config.yaml
num_hidden_layers: 13
hidden_act: "gelu"
norm_eps: 1e-05
bias: "all"
tie_word_embeddings: true
init_std_o: 0.00472
init_std_up: 0.0241
beta1: 0.9
beta2: 0.98
max_seq_len: 1024
train_tokens: 768700000
dataset: "wikipedia_en"
Each number is 500 + 40 x the weight over its row's rms, rounded and kept within 0 to 999. Layers, rows and columns count from 0. Numbers have three digits each. The size before them is the row's rms in percent of the matrix's.

# layer 2 MLP up, 2560x640, rms 0.0511, rows 1016-1102, columns 240-319
085:571507579487527486461483446520545503543411533527501402427482426547576492485503466521465517509420398445502578528490517475526562514554527485606523590581469587458428494565522472469513525512507501518403471429609511495572543511532560423489572497
055:511508520470444475494514511493522493486507496436516427576563563569448471520437487479559517512526527516514479533513518500488512503605517525504517446557505537469508481559560592472467526474469519479525512444511564620540463580518508494497538493
086:510524521436525509520564451479534393525432506453545432484547444501494522593461429539481525487442491411557556589493486509574584549575482495566523505561488567538494518529486432479590498465487476472471512475517470510533473539538570442526499514
084:547436499466572468531509506492473448559473479430524458509560444453528526547467449536461510508432484403548557541539512516574525537529615470545525552581427549482481600506549416437470480498522460586516559489502487543486515542547573461468514481
091:546456604509522496533525453568517469555438562477418424464518482544488496508506441552492513550454494474503582541460491557544623519513506498509489555587421514491447563443505491464468507526514428449485527496498534527531471543575574439467473545
080:543443529476536458484529466536514453516406527484474415499484522529511512496486455535493507535435441486523513567497526517481537500512513511541537526562470567446467491500503468432520553555519489542541515517550504549511546530556540460520511513
084:522453524501545477504551473522537469518416494419478448532497422550556494553432434552509465525486475466467570527518484525562504550544498485609487519588460531503465540548467459442516462524538441523437476465581499470503473524547532433513550490
088:616476557486517430536516473577530481529426509418476407464492462530497512522500443502470539511440399453521549517523486492519580531525544504552484553626512585504454495538496457437574527493579440508477501481579513534527516584531545512481514570
100:528473597485488492546514444533488514513406574488509439523533474500503499563438423537465473520439432490499581522497492515461552569521517490582502525608482545453498542485514501421502534519533484499501531476530539559543535559528589488541544522
127:535509576483481424534458509545505545528439504453472465504502534536449459540490435482420572485495519540508567488556477439508564535527630513483492520548555491440465509603556533453521450427522515516438451453557571551486465520506502496571457522
091:596414575475518460513552431526548507559435518461435468491538476528548497468484425539439506568427436473554548538542488479494584503554522554557503535587433567528462511504490428454588470488523458490510554504560468498557531551561539472555537565
102:552498592479534506478555456512559484557430539476516414486536530524528528499473433548466484543454403461540583533548561545470532520550493480546506553599458596472488551472517443476523483523539466520480528524550471559530526572535574481507564491
088:535522517508485438492493476519488499546428519417490471479498463525513457527469473530446448484456518502450503482444483439553542483526535439502511467512422501499475487550515475439478515398505573570487482513539500537522530531524459480480558505
078:611476527420498492523548493491553463524474465469497438529540443492576614480469434560439539524436393479521546513570542514533518514563531491542531509573464568510521513508508462484581482430472510529402480477544536484543534509501525491483507471
076:517499556492532491496497534494549471529437556526490432479479479548541547533534458520490485580446437435520568570484501492541532550531513530530487537590506574469445516526546461430517526540534435523481519510562526515463516529495565428535529481
081:496483590467548491541527490529539489593455566505448445444563440568516499547483455517536497473439408446452540521498492532468549556529531501565502546600481570510492512512549460504556475476574478505442527476637493546509555594543560462575527490
102:541506573476539451486505466498508523540419585531483430448503502567518517531434404542480512542443411458554548495551516514511545532517525454589504539587526594487451509518493481421513525459550459516500481473570503499553533531537592476552527505
102:551483544460480476486563436531473519551455560448510407437530469573485528552502414513461496573457393439506544551468527509486571547565568490578491579532481583488488470530591475441521492490514440523474531471549490516549515552560604504494522559
086:519477569505515491503530503530476486492464563505474460489464495533451513502494438553445497565479448483512580507491491537452650560538530542563548529554495583493454547535519464442467545553557491511478580491522512500568520544527542450498541490
076:536539487427541523520558480469565448517491576464395485453532534499540532511474410543477514475501488484494453465531536487417472504573574481520411521502476534525484518475529423468480528447504485508435518563567546444496531466536574443553531459
083:588478592451531459538516466527513546492485558482488423451577461514550489443523458557485469530459448393519548518551524520434548594588509520563561530575480530502524501513494452413579491496519491465443514458563493525535533532486591462542497507
085:558443581477513450478549502479527472538447561484482420452554469573536499534479446502463483544412402443548545519509494531481559532524508458534529547587479573509481538499556418481549493468503466525476483493560487479522530491481550427496525488
082:528492554498487486535543489506542459561428543498496451485584470586556500488533447540489491536455476437526575470543512540517572487510523467544488501597440556487473504482518449455576538492543473522455505487560473512555562564538558413604524498
084:548531536495525532502520497508545448521394615508451447453591470516516530559475442482466485477446417453501569504424505531513535525510528460535520457559487568517524532525540460460565486493527480517495493502555488504565541534528529456571599539
088:579494564488539457500522447486559492579447593435475396442517465501498511502481455541445441518395445458498531484504493544535526514607487511580479538562474582481470501532508459415560508499553482530475531463536504499533535558492512470527505490
108:501514489467525404608514484540538477546429534427466469481480478570568529518473492472494500597487528500447530607485562461510502543497476478481421551572561532505400455499483509491484555453487470498462601472560545531498496513593515494481460555
078:579438559497537498517521476518523510534426549464498425473550495537530551491452504539505464547458449433528587518511516468533590469540516499534513517547466569510478521520498450457535502490511498539460538537561515476578549590496522458555566491
096:540417601460554534527537492540539434550434550475456417430576491535540534490487429532504505555455460482506515558570534495521551555587510510509493523601483577485504522418518437450554478437542482504437565464564515431562574588485561436526543460
103:571511587451529506483549479545558523549400561470478425491530474559551512511482430546519455520455405476478587541466461527492626496516525452585531514589499590506442504552522439439506528502527480524467514459599516503569499603529582484495517498
079:514527570448516463514529490509552459577439572484436387502576485560504523494500421544481501530427442424513533497487469504506580507519580474536560540581451598551475510476492435405551488479582462516453475467594555484566533530519556484563557525
096:556441521439511447530525481517500507534435536476550396486558507522552564541488404537492461515466395468522529516486529530588541550523512501539503570597455560510503500574579480455500538493536434547496500460586556517512493543563575493591534522
083:557426580479512454532522451508555502570417531508451402465551455499540543500492408498480480556427476427526530516553487482509550559530521520565499577568545549529475521491501420422533529440525438515464510446602514499570492499549553464535529493
093:605468573439520467502522472530546460482421536410459422458533449544488479481501457519457528518486422483533577543486489485557563572497518499497490524583489604496406534506564442441553508477532439520423525471585519524569463518490500469517510522
084:522528516510478525516441483602516494496454500423535472452476484572450398499526513541506501542455436418523570568428515447407548593591473563564577567592511540460451561514465474505512538470547463453500438499489506523563457555495509513570529544
122:522506593538518459454512517481537546547427493436438458512459476564540496550483490471437502593445500504498525536513528513521528475468515479528519525516525520474452472513456520471568536497586496429532547483581559508543604519544473490501495549
070:584455539530508501548500451597526517498507579513508459494535515547440473491494478508464498537521442463495575508496460525430493514508540520557485509582514548450420604497515483484502489488517485471459489527509526514480466533448503565547584553
131:478542549481465546532534477498517550539434516448576458499492530501538466571469385506524448573473473494510586507548536448522581560525566443508553468506559494463431466524539453452500482457510439488515475479532561527519504517536576456541502524
085:552480529516500475503575475469556487520434557466458421458550512545539537527498472538457504510452455413517547500484499491503516567593477457555538496549508590481475536515514467418554493448543454509432492499592481520529552558504537445493533524
102:529488586495530494533516450501520476530409552425499396451530434527468534519472359490416502499457471448482561535508530481489581521527553527531476577613487587489501511502526459388551498485531491513496441453569490490557515548567539482536542496
085:567508580487533505489527552530522471530415579569448449429533519582534501515516446502540524530393447442536538517533490428497552521556540477508498530571494550510474577472522450454511534476537470513476486503579498557546524507490534393534540479
096:527432566460499490569495471532496518568488556489478398499543492537502558524518454511414499515460424470511624546485455521458624600551519534572418542576498559467464521492504487441553485526549467497509510539525570491531531567512591498494503516
094:573520542466503452469491454540537520525436529442518392469572490525483503515493506506490499519450420453495576549483519528452569558504541508617470506546497561479449542576519422391570485478550484457468538513565495466552569548520554464542556517
122:516408468462508574567466515480511492484511551567549509468473530532431522526540424431517488507494551442457515450492475452494507508493475511530477527518402563476471474555539460485502558504543472638524498487483457509567542520445591480456486428
093:607445531474508453507524442488546528519407509477478426519553479533516539511511438521434475519480465474584559524534588479476544565573542431587531558609532528528469484507546456433538462482538486494427506542578497510573502529485559519550486478
086:564540511436542438478500507535500502529442489440506436477469441486509546531525461533471537519459438426509523563474460514517541542524525492557534593585469615500448619503515443498544560539494490536446508542529533433509495518540527486501487505
109:544448529465530495465510533505542532476437482450482471515583422543492528509411446493512494571441533444483517517570527473536562583465484452507480517520440556495485507511554430440500512500539530599471481426581489536578509490527559489515471489
110:523392493468496438499475507511517517532420469503568481529541539517511510586479495486499504455508472481502508595478539550570470483436515456491539471524483514479477487550548473480487445473519483492557485520499499520578493502506482415574489558
091:519528546435508471550557495473572495505434536495519448488518424531501537493493442546484509554421453462511532530528491507556541568563519513567483545582479592469481556477545455458525531483515469490471470484594540562540506526559566455536516499
081:559412583497501492492567477516540505541440564470446357477520442529536519502491449471484486506421448468484544502492508499490535534607501489602532550564497560483481462497529461440506487489498463494492515507588549497539557513541566455573544480
098:591431539461551485542553484547488530544418545459456449435507426541545497498491443579492509594446421451520567541534535484497535604608496488553484540561519563488463562484551509485568500446536467506465536473570510480545563509514570473490521527
122:519514534471540559559521485520526446478490533472534485441478504560488459492539395558548473496508519491528557525480482445567512591608485464565517567544509539500542557518530536527510486473505471433415494521556522475469411486496515485529453412
081:546470565445589457526540442539550457549433530494462383522557446591566526576482434528465485502493470430450587498473467518492541522528505518584507550584475558488484579466477476457556497480521473496418503471580530490553529562522558419513539515
130:509547621532454512458533460529491547540446506441465444543460455578543452463478384592441445572515493413493584467496555480490561489468535459501501505547570465451484512422472531505508485459530539452390533453510486534541501534486481510493508483
099:578571589454519527510535481540549470532454546498451444473521476516544527528539484561445464556454440475530558500469495490467567546560542421537527510559500553488444554522513438420551475495544486486488542489578492537524519536525529467588536496
091:551448538532476524496583509490508500496435553484488429484516490535558510543508460535475490476506465442539549517503518547521520487614524505557478544582472556460504533516506459411564523487516431502379518493571480553532479511489533504525551487
089:615414572494549495532533442525499520565448524446498434405575451512491529535472429551449516532442429433537545590559509525549537525527535438552503589567511568519537503526529467407576493469534502552488516491567481495529508560516563489487554541
108:485478514452527495530523420553495563445486454435461457523515454529596461470468521564469425577486501528492557602562586534522573490566482502526517482518455540499453461577434502482572538507493440578466415493565507513463503544463532476497503446
091:597460574488514476503545484515538476561428613465442439454536452528524531494515416528481497576420457473513557544483524526503530527614529505558476549577489588469455518526531485450558524516544439481500514475590467494533576579538555476552547486
086:602507550482524456559490484478517474510400548490508423454549473532553532555462453566479495498433391451532566569563509514509522577555481465552515570592514552499471505495498457402510477481535438530486493488593529544529475510534536463512492518
089:568516518473536444505574448479508504562420582454510441441563496526468543489436457491443426488452420387505512478459523500504518537507521475540462561550526551503427527509482470404547472467561501596470477445578525501564557523470525436545541487
089:542457547493516506529574500549522567510430582488505399514518444494563593485503474504441462508464442494500590500481498456489689505550531473598568518558466551500479492534521507447511470484509510535513584482556497457536497511492481479512505531
095:610503597438524479533523483469524548544445539423420384469538426530482489510496440512466498558472478481536580505524503497512609559566522465578466501575439584473471503502530443414585540486521461495500547498555544532542504572533548419491546528
098:573484560466526484508523453540518481490427552462501468442547508517480535518458424502468485586453452503494571519490531507503547547493491467539550512564500576521488501496494487415499538484538479578471560536539530568539543559499519486501484547
092:574518509531521513520529472544486514565424500448516426434498426572526494523441446600463473501472449488552497559458460549515529550581556437580492605557445551471473547506456414443543522507522504516457521447574493568487496543511603475484469474
095:526452642487477452522531416521476539528411557506480414467432439500527512511455425501450414572453454478504622530489539526544690500539473504545543515604528537493528483482495500449488553442547496522476535510551526509502525548558543525492454513
087:540476581486483472508524499478572446550420561486477413458505479535526522499454425523497465458437471459464578537533532507485569537604519471593486508572481578510471474469482395452557488435524448541472497460586438531539526565494534463506603444
098:555445586502461496492526480526448504521449531491500439462489456517521486505497462491494477539505461457528574548501526519454589524560515425576456525583505571515513525502493442449528561512531464527490475524539473556531508586512571465555508477
136:467490538429449493527481447515643502551447471497459422492476460527542509563438444522485470573431525482466564458449502470509586557483530475560518543534516528454414486470454503519487596538552446465500575439585578479495543497537481432468548501
085:584482562485562499495482450509537523489469521436473394444509462565532534534470366549437533529433436463508552529498540501552541563526516482541493564566454556522466505526516465442564461497509454512407548500553530513552509575539535467487498469
099:588495527469497519544439455528445516505488556451536465462579513506496534608476523542491555531494479474515541530469474557450496614557562521565577549534494528499485567518496457469559492512577505485528503433497522590525493493474483524583625496
102:568539540467526464483481448504536487524462564468524424409524446533532496558471420535457516575456413502572616533470501488496569534575534517584494526553504553476495481554561489515579471496541427511501573474524491514509544547539577490551541511
082:574496565465503401483516478487507461573449557479497418469547477569473506521483489532447497479398454434507536525536488491547535501551531457533538511567471558543440529505506496450554554500542486503490453523546524518486486546573520470510527512
086:587460516474550478450530475541562502551447568455497446417536467564512543521489413519468458549428400400509590544503500526530562565529538527577525553594481575490446500497519442427534570490541509522478481513593492555583476565546571432480549491
082:575492602504519504546540511503514476503412598539506376443534499573522513475440460563499459551452396436469549552486519489495595495549518491544470476584478539513451529493497462442577492473524481503464501506598470518556561576537550461581544483
091:496509522542534483529565498512477457506401565489462430497504420559501456548499449573476458550473445411499543525449505512497516502597486502586543555561489620540478503492512482441542536486517472470450487516538528542493501586564545458528516492
081:505457511501532462530539450555451569485446535405460458484551493522565531548481456501433441482455402423480484506552522536529572562565539456566512573557514563500455546524500421431536460460566529543499418449575476529545528475521529446512547532
104:555541549456544496569477496493433500508502523497456423490470482578450452509488416534453540560493443493511532473507459468556564492519523491543519479548468572491467485497474460505512501426497461490495551472530490532447516500563503511573484487
089:563494574485518476506554485475542527536472589464467415446510485543477586472544443499451501487428395463502531470482503500476581592531525443560480564541495570481494500458577444438545535464496471485529500539519505473517506531471561468545541548
087:498452535410507474547572470531520411564435520469511422485520445554536544600565445518499542542470505464502554582495480460581553577528487477535531585611508543503471502514496464457521506445500474509451512527557506471475513553538569462528513519
097:541493572466516430510539457504511528502426557465454401464507458515497524526465413527456503611436423478538593544469541546446562514499544449563499549544477550466445553471493442453526506518568467515488526455552522497508530564542517473549492468
082:546514434491487505520591498507475520518459566463426495485623538542599540558491457508442483538527499428533474624461512463468538506487545452490530525555564555472471498519464456454532490476514531526533498467608480497563560522579534477555517491
108:537477527483438460435520493484514482554429494432469480526517498566481497553469453491445492522520507490444562444428537474467499456484551452533507497502489490485482545484510512400525554487564521540407538429471503528549540512454469502501531535
078:582455618505563518490502522501479520509469535551459429451518461552533513478513450549426533552422428466530543463529470490498568537549524486570494511578464585470453522463493461434516471436537469548462471494516514558485541529489591466612500440
086:582494563473535490510524476505581509532421554478407405421542478565562500483469457500444498519437450455475535517538537455509585541571550505533485530563480573486462521512491481428577525498537505520454501462568529499572543549530528427514529508
115:531532472569496427436585473465528536515467527503437520492531530498511529546430485531532510472454499519514501556481467504537524535495514542521561456479538517454523479525500494464567496489583443446456466504559507518544463495498505501451512593
135:506441559479505494492477538473550555479458558513502478453481535531468462527531493556474504508470460506496502546542551527466541539542551497530445445522453544491487563518549533481498527442526521535481448503525504561560504462471507481614430534
088:569502585531519479504598481527511555553470576479474426451539481532512554483539464563480478540432412455485580504583534454509544529519505508542499591585514582484448485472507447409549542445551490509445518436576446530517588551538581514512528490
# layer 2 MLP down (transposed), 2560x640, rms 0.0318, rows 1016-1101, columns 240-319
094:508500581530517487515536541496536428509442543513450439488538463565539480513460473509457520506448512431431557474456535494540554535607511437443529516586469549521446521487493462480569543516493550529461475462544475489478461540479502491525539491
057:526432494501500451487535574539508490459494532507494533488494429508518543470555509454547497505430503493527479503461493557500558508518477563485513503443436552553453499518495476517544543541495519535455542524539429533404528455473533503475504445
101:540508563485487433557581531495501469498464513489451475461512468527514468564494433518491533551460473474531513546475522511548519537519538443437572528552518607492453519498501475540525536487448524549452509487592472492481507472526511462535544505
115:518504555518498474541536513504489425490439469491561411435537451505473505531478434515497523545461493460495499530495489497531554497523534480460540533648505511467462518540505457480537542467456553575444552483508493528513576513555489463473465497
118:423506524561557480523478580513463437561429509523450488480451554577544445477574503477461517472522533488519535477515492467568567497429539525451523511451448449494490589514535511525439498563443537548458520525504488467476495479485493533481464458
093:506494540568530476521555538534465496498452495474466406477467439545522459503478459519512494549458516476496533551499534464538529511523506525424536581618500563486462530529490425514572562511499581520467518485554471522510530542505465505499474526
094:501499570505527486534544524551472431509402469504480449464518409518484484540511396568519493523449520416503526552467543518525547518521537487453524555602503510484455587516509518490518539540481558563386501525565468497523493555540484503511522529
098:519470518567608500549547548541512495531405518490440405493557476596529541504540458565433537532449501435494495459475504503559497564511504487462528515576505523529455493488504443424524512504516498580485520461560507524437552510525508442511567504
100:479476505535538461530506536561450443445429518459529544492441521532581490561561468508573540491489553477456510461530536494562527495502474500428537557477522485489445559561469458545499545534442492442432478522524436451460537501509532497484490502
108:496504534519511464472533495490514488529418457446462508522468463492609509487499473455457567505505445517412479575485507444525545488492452482502516390480506448490513523507508490434493534526502602476545459509457505488497558486484446464487511464
090:469452543492533490522532535529494478513400510494431483408528486581556490523474477503479541570456462492489536469483524516513572587466473492506517491599483593523475533440472522533511516523536500539447520506540444511544484499540511454518589503
094:453480470540579463476543557487480468531373557501535494522436551437520495546536433518543522468462524545586504494508544555534515527522527508491521521487524513505501503520452427560490492535531528491483522544554423426468511454490519498460468503
086:547520513479481478484430556509550460533522456442481496484520542461411462528559486509573522484429495544485518444503510496505549520433491488444527533483547552552604446505502520513514518495473536535547543525478523478511507515515496574492504547
096:552465536451540477531564509497548454488376520519459468460557439551537546544481448548476523521425456423497541534516500510525557504565509440503529544577539605492433524497480476465530491483482544551474482496575480509494519519527481409551527511
090:530483582540533439538567522516509465508436482474491443466508441537552535514556457528510518494442510484494501547490496504545555532481531475466523541563507561511434490515494474494533560530489548549483528472607462514457511496510532485507520499
099:562477594528509474509565525528514486493455510466450461498515427530530514530470444492505534532459474442476499530480512498526544500545497477521512501615523559521446513506485444501540561507457559544521470467563463559526517517470495492520550477
097:540452521519563501509553529527557460510368524481449460502564454598531498517554454532480581533442523422509501461473501512490522538510492477500494545534526553520455500473483462433560540481530491526488497461542489532509511493500552461515505514
107:437489490505525435514567579539509461540440470501464492457499553522500493564564543491505504501453526468501494483484491519563544539528511490475538541508526551477485475585529506483485522501492483595476509480504454491463476487538561532516442547
115:480472467549556498486523577553461503532431524478447540494504533476555438526578498556478568504447547501514519450501478502572538509471500516462471505453464501475524537477493470505498521564477527543477443499525518471427535469538513495507452485
060:530423511538458469505487534473453519499504480487555537491543439528452503467490592464528474552552540530478495473521496527522472505408483474455538500510457444537506577506499520481520550485536510504499538424480471625455537464483465487468450484
099:561429601479508488510526560537488470501497521520487457442555457540543463486509483499513506559421500455502527478519492501498591538554510503491523529561502546491450511485486475508591550534492516577522513478546462505464484472486548492505506509
092:548435585492530438537551554533523437494404513503500456458523429523564511480492454489488544509419495432485518544481475526514545541498511476484533502549542542513447507515549448510566535547483535550478539470550460475465520501454521499563515524
092:531478566495531461547576519535517463458404507490464425439582444530547521516508446505507565533404493469487495503536503498537501498509509487485519491578455600530482510492513453495508575535450483554480491463579467504528527486494532471526547483
098:563539557521544483525521541496554462565443482484470501458557457513534519515483476523525513512429450437484528482484495500539527523476528437472524528551496594511474525556497512443541564549467513560504469487604496543505520537578525440526543496
083:514463592521524489507562474526522531538420500536434489429499441574606475478477459509451469543489453453486584483503496534501572519604456489516541503604521560524423542437560485526562511469509531525454471464535465463525529541497518480551580504
088:474413483440518522507538498399508506497458478558419452489520515489551542514495579498459496535502496424496532544539518540483517465531468527491513451503489585491411503484514559478531521465466507577483481569510543416543499481492492430571552473
092:512457589518520477496550552503527436515443516501464435435510410613556489501499451511494529546444460460488522514466526473516570533530515476491526513542534591490453563475501466497506539521481533566480523490564481544531549534541527474532529501
092:524461546543563477543552549529538473538451495494473423487552449556548494502471431526488523551451480475486519478500514523506530523571531482492528532551496579503456535466508453486497533476542502536447483459568484504531547526507497428511557475
091:532496477597561491510474570510458472457400517482460507491523527458544516580591517561485514488487512487490446530489538481538527547451441464505541527484521557478439503498500445494476516509542501532466551509517470480490535463525455504487446467
096:541464591484512504514562494487521444477454485489487450463586447564521527525490445515525506514420474431498523466534506464545506551514509434506522488545514552473475530487540453467523526559473527564500483471570487527491563534501537465559529476
102:488483550536544442519592500532494468516397472448495475447471469530501490563532430494475501538414470437476521528510538481486546501515512446463557558548471566520471472502519422471591574486513554561457532481541445485490497498474505520523516539
084:550419478518594445536554540520527486493409528451468437472530461537526497528535481533475521533428495467499411483518505504570450587575448463479497559569466528542395485455465468498537524533544521541475505484603489487518496483503508464520481494
085:547455538461576451557565528532530464489389455432439467482522436572542472489519479530476587532446481442496474474521540495538494551531520492496497558591531573523422485487504430495539545534520527511490513480584520502471533505509485449494550529
097:531558489511538518545513484551543458529418437522494441513508590548477515545501461497428498546534479444505468517459479480480455475460504432560510476526576550490473524533551509509536514428500495534440443504478496478540503565541540520527446460
101:503471515520452439559525461524562524470483481530510434559502494552468550580484479449546535535460545461541539464512532504506503512518480500526512518543493509450404460424493502594460546549484500464509466480516507480563508521508484439449503513
079:488520475531409497513446465553510541529557466556477543503521484468461479537469508504496517530530550535506477554532479482525557487469512521434518469509494464548458518520487506482533564514485519512505471474450446491471513469565516517498447505
106:508518508500551508520464521520521570477507455513551578562506523488531479483519521530557492444455545486505512514494483480522536498502476445443541532538487484496449464534412527486465565577487549494491514513525519532507505503457473564472542498
092:583468534478572472518611470502562462505399493505441425463524443555540512540476458577478498494431482421496505519469512513543512541549516468492512513552509574500435493480511438444574533492506535522465503469585491494534533541528483393555544504
084:476464482525515472560507548512479453470411459464476452476499505470456492578537473549533513451492506445457471527510505470507515536492533531497524532502498485537455551495511479450531514492506599551527543449558450415489463484511473470515447555
106:521483560544520484524570519513500500515454516497474475413508542567559508513579442487473473492410495459503513493556532490532550540494548478472546516579516596543456541507540487518586528525469498535506519497585533520454498527547531490547512507
119:516486447484572454511484511574471502510365477476433535510510532499537470549568549551475522494475549437540460439471509478533497573479548521518469568469544475489442534486513487465537458539511492523472464490563465476466522450589551523541473509
096:494475462471622500499499570503455510474377519463506509487474473478538456485549515584504572562501492491515464474521535467534468560477510464443533539461538526542482499527514428486508501547468543544523518458566463461463484455501487534494470540
129:522531520548480370474570507486495487468466498486487549514514541448520419466504477520499508511461466561515522505533546478477482509541461501477489503450525438472491520475455548575498480510518549397467512536481514442374501451411511469510497553
100:512464535513591456538546506503521449531407509466441500466495470549501496508520478547504531560490478467528521477481561553512529538537513502526531543620532522499483517456502451510504555517503522521449464513574481485467516512514496459543536528
118:528429537543549476505603522555537460463464514461500438498543443526484508500532456527498539504458493445448511566484498454557533531531503528420564568608449527505449511540501476488544554476495555553470494479551478511466528516485488483491485538
135:512471545526515570534449461530536478500553467513517537451529464574518495461528522489538466549428437527442510478567512494522524463561557549465585582510447456477503543556521445476468443553497521506498530493541477580550561494493525469502483469
077:561500551513518494504540495509455551422539552496539510504452541470535496515515508553413465489496525551522477498494502505484539511526599504493522486484440485466555549472487517517532510456573519524433485485487526523530489524491484496375578510
087:517494564521525479486543559547517483507438535500483423474495469544550479485511427513460498536445509449524539484495494477522566546563523488488512550600507573505441514463539493493550524488519563542459497487576452506451495534485495474543549469
096:533450600501524440522565486497503467497454506509463444457556429560582488502518456546503504505457428460473543505505512474500557552536520487511534528561522581498457540524550487494544541530463520565469520456585468471460512534523525479531587500
098:531424536496548487527613540524477451543446525439461452484503480568568476515532487518482543565436475445492529466480518502528535556544497488436522503568468544488424525467505449482592560522509513550483519511556489486489488512527525451501543519
121:456558503570493562520482501444487498493428525462448424489466482519537532489547467431511523504495486490519473495439460517495485533463496527583465501506548537418497438432473507528505537512439537530454494519462409508515509520505480465502483520
097:491455565527602515528585560508546465483436528503478403500525422588525522503538462509479490511422444463471523499435530530517552522556507506505515510560478545518482530525529480496536526549482540567475477455576482521476547551524545456504541513
112:457492533458515479452477454468452526511469515475501463532477498459555449503488518575500583523476454452466441478548558466538500513381539470499444565464475539515461454487517465450520507502403522472499529441528488511474530496479493421559509531
083:553445475541569465520538531509541475455388492467506491488498488510623489497532535592514537582488502492529473524443512506521457527468494456480499518531542511534458491486512440463539505525460518554461564458600483443514502422525552438526465528
108:527409555551549474505596521489518483547472496470532430514491484579556482580500459547477469531518426460526516542516556519516565550573529456472545576583523564498491475545523482482566519454483550592471483475568471521507482486486519504548498507
088:492472559511595516511564530521532472527384515457447419489492467572514491529486470529474500550448503439490536490461509508524499535551509470507537560594499563513450517490504456452555519493485515516459466474571490500500507511512505431541507507
097:528564555497539428509518507511534504503446506468481486535540496548512491559532550504462533534490452522436486505496517491520541567495534513509467496555559525510471480459445548480508537454419513529491484517581521511453529476482522406490541510
086:531442548468606493512555517549539478498392516516470414474546457578542502511498434541453508554432470434496533524457503497516504526516524441487539511569481599484451512507503461462559533503488525556452530472590479517524546554518500449541544515
093:565445530489602502508558503501534491547370536483476426471544455559548506525486495570442526554436461413521477497518515509551483553526490465486514556580526573490425513472522446438564515485495512555483507459600512492494518486543508439544531509
096:511518529463546498520612518514561485528352511540468395420531418531508525494513434540502506542427441417484501495470516506517508477543503490493500517530491621484405480468503470454531541455532532586453514451553457478560527559531481430488556485
118:518458456521511491526581548531443468454475522502465576511507516506567508624589536549505521490463526494507474502503516472564503519482532507473507597447530522496469516515482457479488480555464504540498458526484465438460520440512476491543451545
070:518514509496497442514510538500471475479402524514409534458504499510537487551545464475568532484515501427538523476439508531473514529497459496476557482440522523476492496496484527496538541572504531547432517511527479499491461457543490518482441469
100:512495481525573455512529553485495476447410513525467458499562503498547503534542458536444538524517534419522477524467511504541476556469523440468516512478453531511441531495533416505541525454442501566488518534522472479494510480520546468506389493
120:481490538595557450530567485522509472522450487448482432521529521555508477557501451516461499521485498448520527493504488524520519539491470502448528533594446521496403539574487475472533516545506518581432524486571496539438463528508490545482468544
120:449552533533542473521508548544462483510417491493470556572489480528531444503559468529518481506473452493543550514487512533522578464467483520514539521452476464431525552482471440501473535535488520527444439546434488509516525505524530502490438525
082:544485583484551497536555480503528524549430545493460414441532444572566517528451497534461510536420455468521563490495524532536552530529495454461495508589511553467400498482502471473555517485522535525468477491568472477515514578531510430496565509
123:466523521530552504484534518538457471556419520505487485473456509474563467534570481505438545468477496490483515486490529469554546548516528501453527526480471506470474548524514491526484457547429554517480521461525484451471477509460456497487479480
132:558540475471499453554443565465565505496442487535477528519536508424419477553481559446521473496524549472491508381502469531498526503512577521517516610554527489501445549430518499488523495505523485569495477524492558462481491476493483547501526499
083:544473541470545465511554547530509471535378495491457430476505447561550458518515423528489477564428483490539515515515514521516534496506470483476536511593528559528431532493470480500538506509509533529462496493575443508462528491502495489529529498
089:563559480469543504508424441572416566487483507468507490503550516486485506512486525568449482479472473497478493462501498507517480555456535518497494531566582445526483533481507437443550478525522565506470594411537505408500479505531550466476502430
111:445476468511548508489514537583463507515387492506505526502463544498520481509559495529498537497516546466548500450465486462508475536525518484475485544493526449438491517495559489475475480542470543491449497490536482532495534471542570515503407531
100:518506558534590497524550554506516468535416529453483463415516450553525472497488445522514515523440488403515548485521542519526593581531545484456511559611509542527447520479523486517570559514490518558441480480570441501478522518500510475522534487
089:504473571512582517516567520518541488556404508480465432475524429557512503525480450543455503556411477433507519503484504494509514528540505469494502544593483577493451518512500465415533536504502538558472507479557485505510539533530512453532563499
089:525458595512525482538564524521529449515436516452467411450533461545547475522482490491478512508430478470491495529453509475539549522506526514474546495562522546514455525495497480477554548561506515580501526469541504549502484547496511479547533522
112:514534533541559424525580444472465428541419515455431436491519437563490501521497411503455513515415472447456530515514527538507517476503436466480529561565471569551463511463519456519516514524476516545447447491595500557509483510498498478523554503
097:526463554505553450523583499497519464505417503480469413435542450550525510530517447517466505499423485414469528499473511517523530532542522460499494528558533591482410482512514476434518566482534530567443477476555489497503524515548514424510537507
105:520571559593489504555476599490519501536418538488476470503515494594534493449540440581458500553486459420525502540467522448526559477524482531499526493551532582447520500503448463530607513488454545547458511478533451502441515506550483515498500473
110:569447509529571471509581545502505489522421563488479422453475461555525560544559485565534476473468485453508474482476546483508505579521458509468495590525484568521454479469533439461543548534485476592509546492584441481466496503540514471561540511
100:511446566582539489536552553566499442493449525472480425463545457536503504539534464517505512502459547440488497517483459497577530557499502540440541586559536485478424477520498472448517545487516524542472531441594450481531545516498464450522487506
090:512466484552535480506492522518491468524460515501504520486500526474514495569577469564495541474483534497538462495500506486550503508476530499434532529457513540498491572506479472539477579485446535538438516480555462495486522444490505472529432446
059:509464500523491551568513550452475516479452509546536484454471469511502463516551504498564519479451528447507473532486518474482511450436499580495540449459448504468538532467550538472454550458481519489487495478455488482467480490524532529454452466
096:504499520458453502478526495527521508526471522489469490500562426510535498506572566457486500509445408469472484443492512480474539503439514464502490479482516544519492522434492469486456606526526527495481576454502483457523515454517512489442584577
099:516465563510575497491552524512500446484481514516480439450528411571490445476512472515498529508448489473507531462468512539517567554566521500494520522549500538512463542493503454545593546525476566564485484489531478519450517531498483484533498482
091:505487585567557514530569519535535493532438485476491414498525469565604521536451428521444463504438461464476555470475516465503575541511516484483545547571483558482424519493546452453554527528519536566477529478566503509484527552513517461525547503
098:398457545464530521524412510546433484552559544432532524490449513536502460485586568510502465553503425421463495417556566515507496466563445513521467589509548523497496469518569521482466517509487543568498455485469445464513522486519502508476544465
120:550477481460516471548503421572499461467467515470452444572446487452529497435475499511531480496527497468465517589533498495528477536459563586515467482538471560471499565458419509501472547476491475373473501513498476502472558470552483430511511559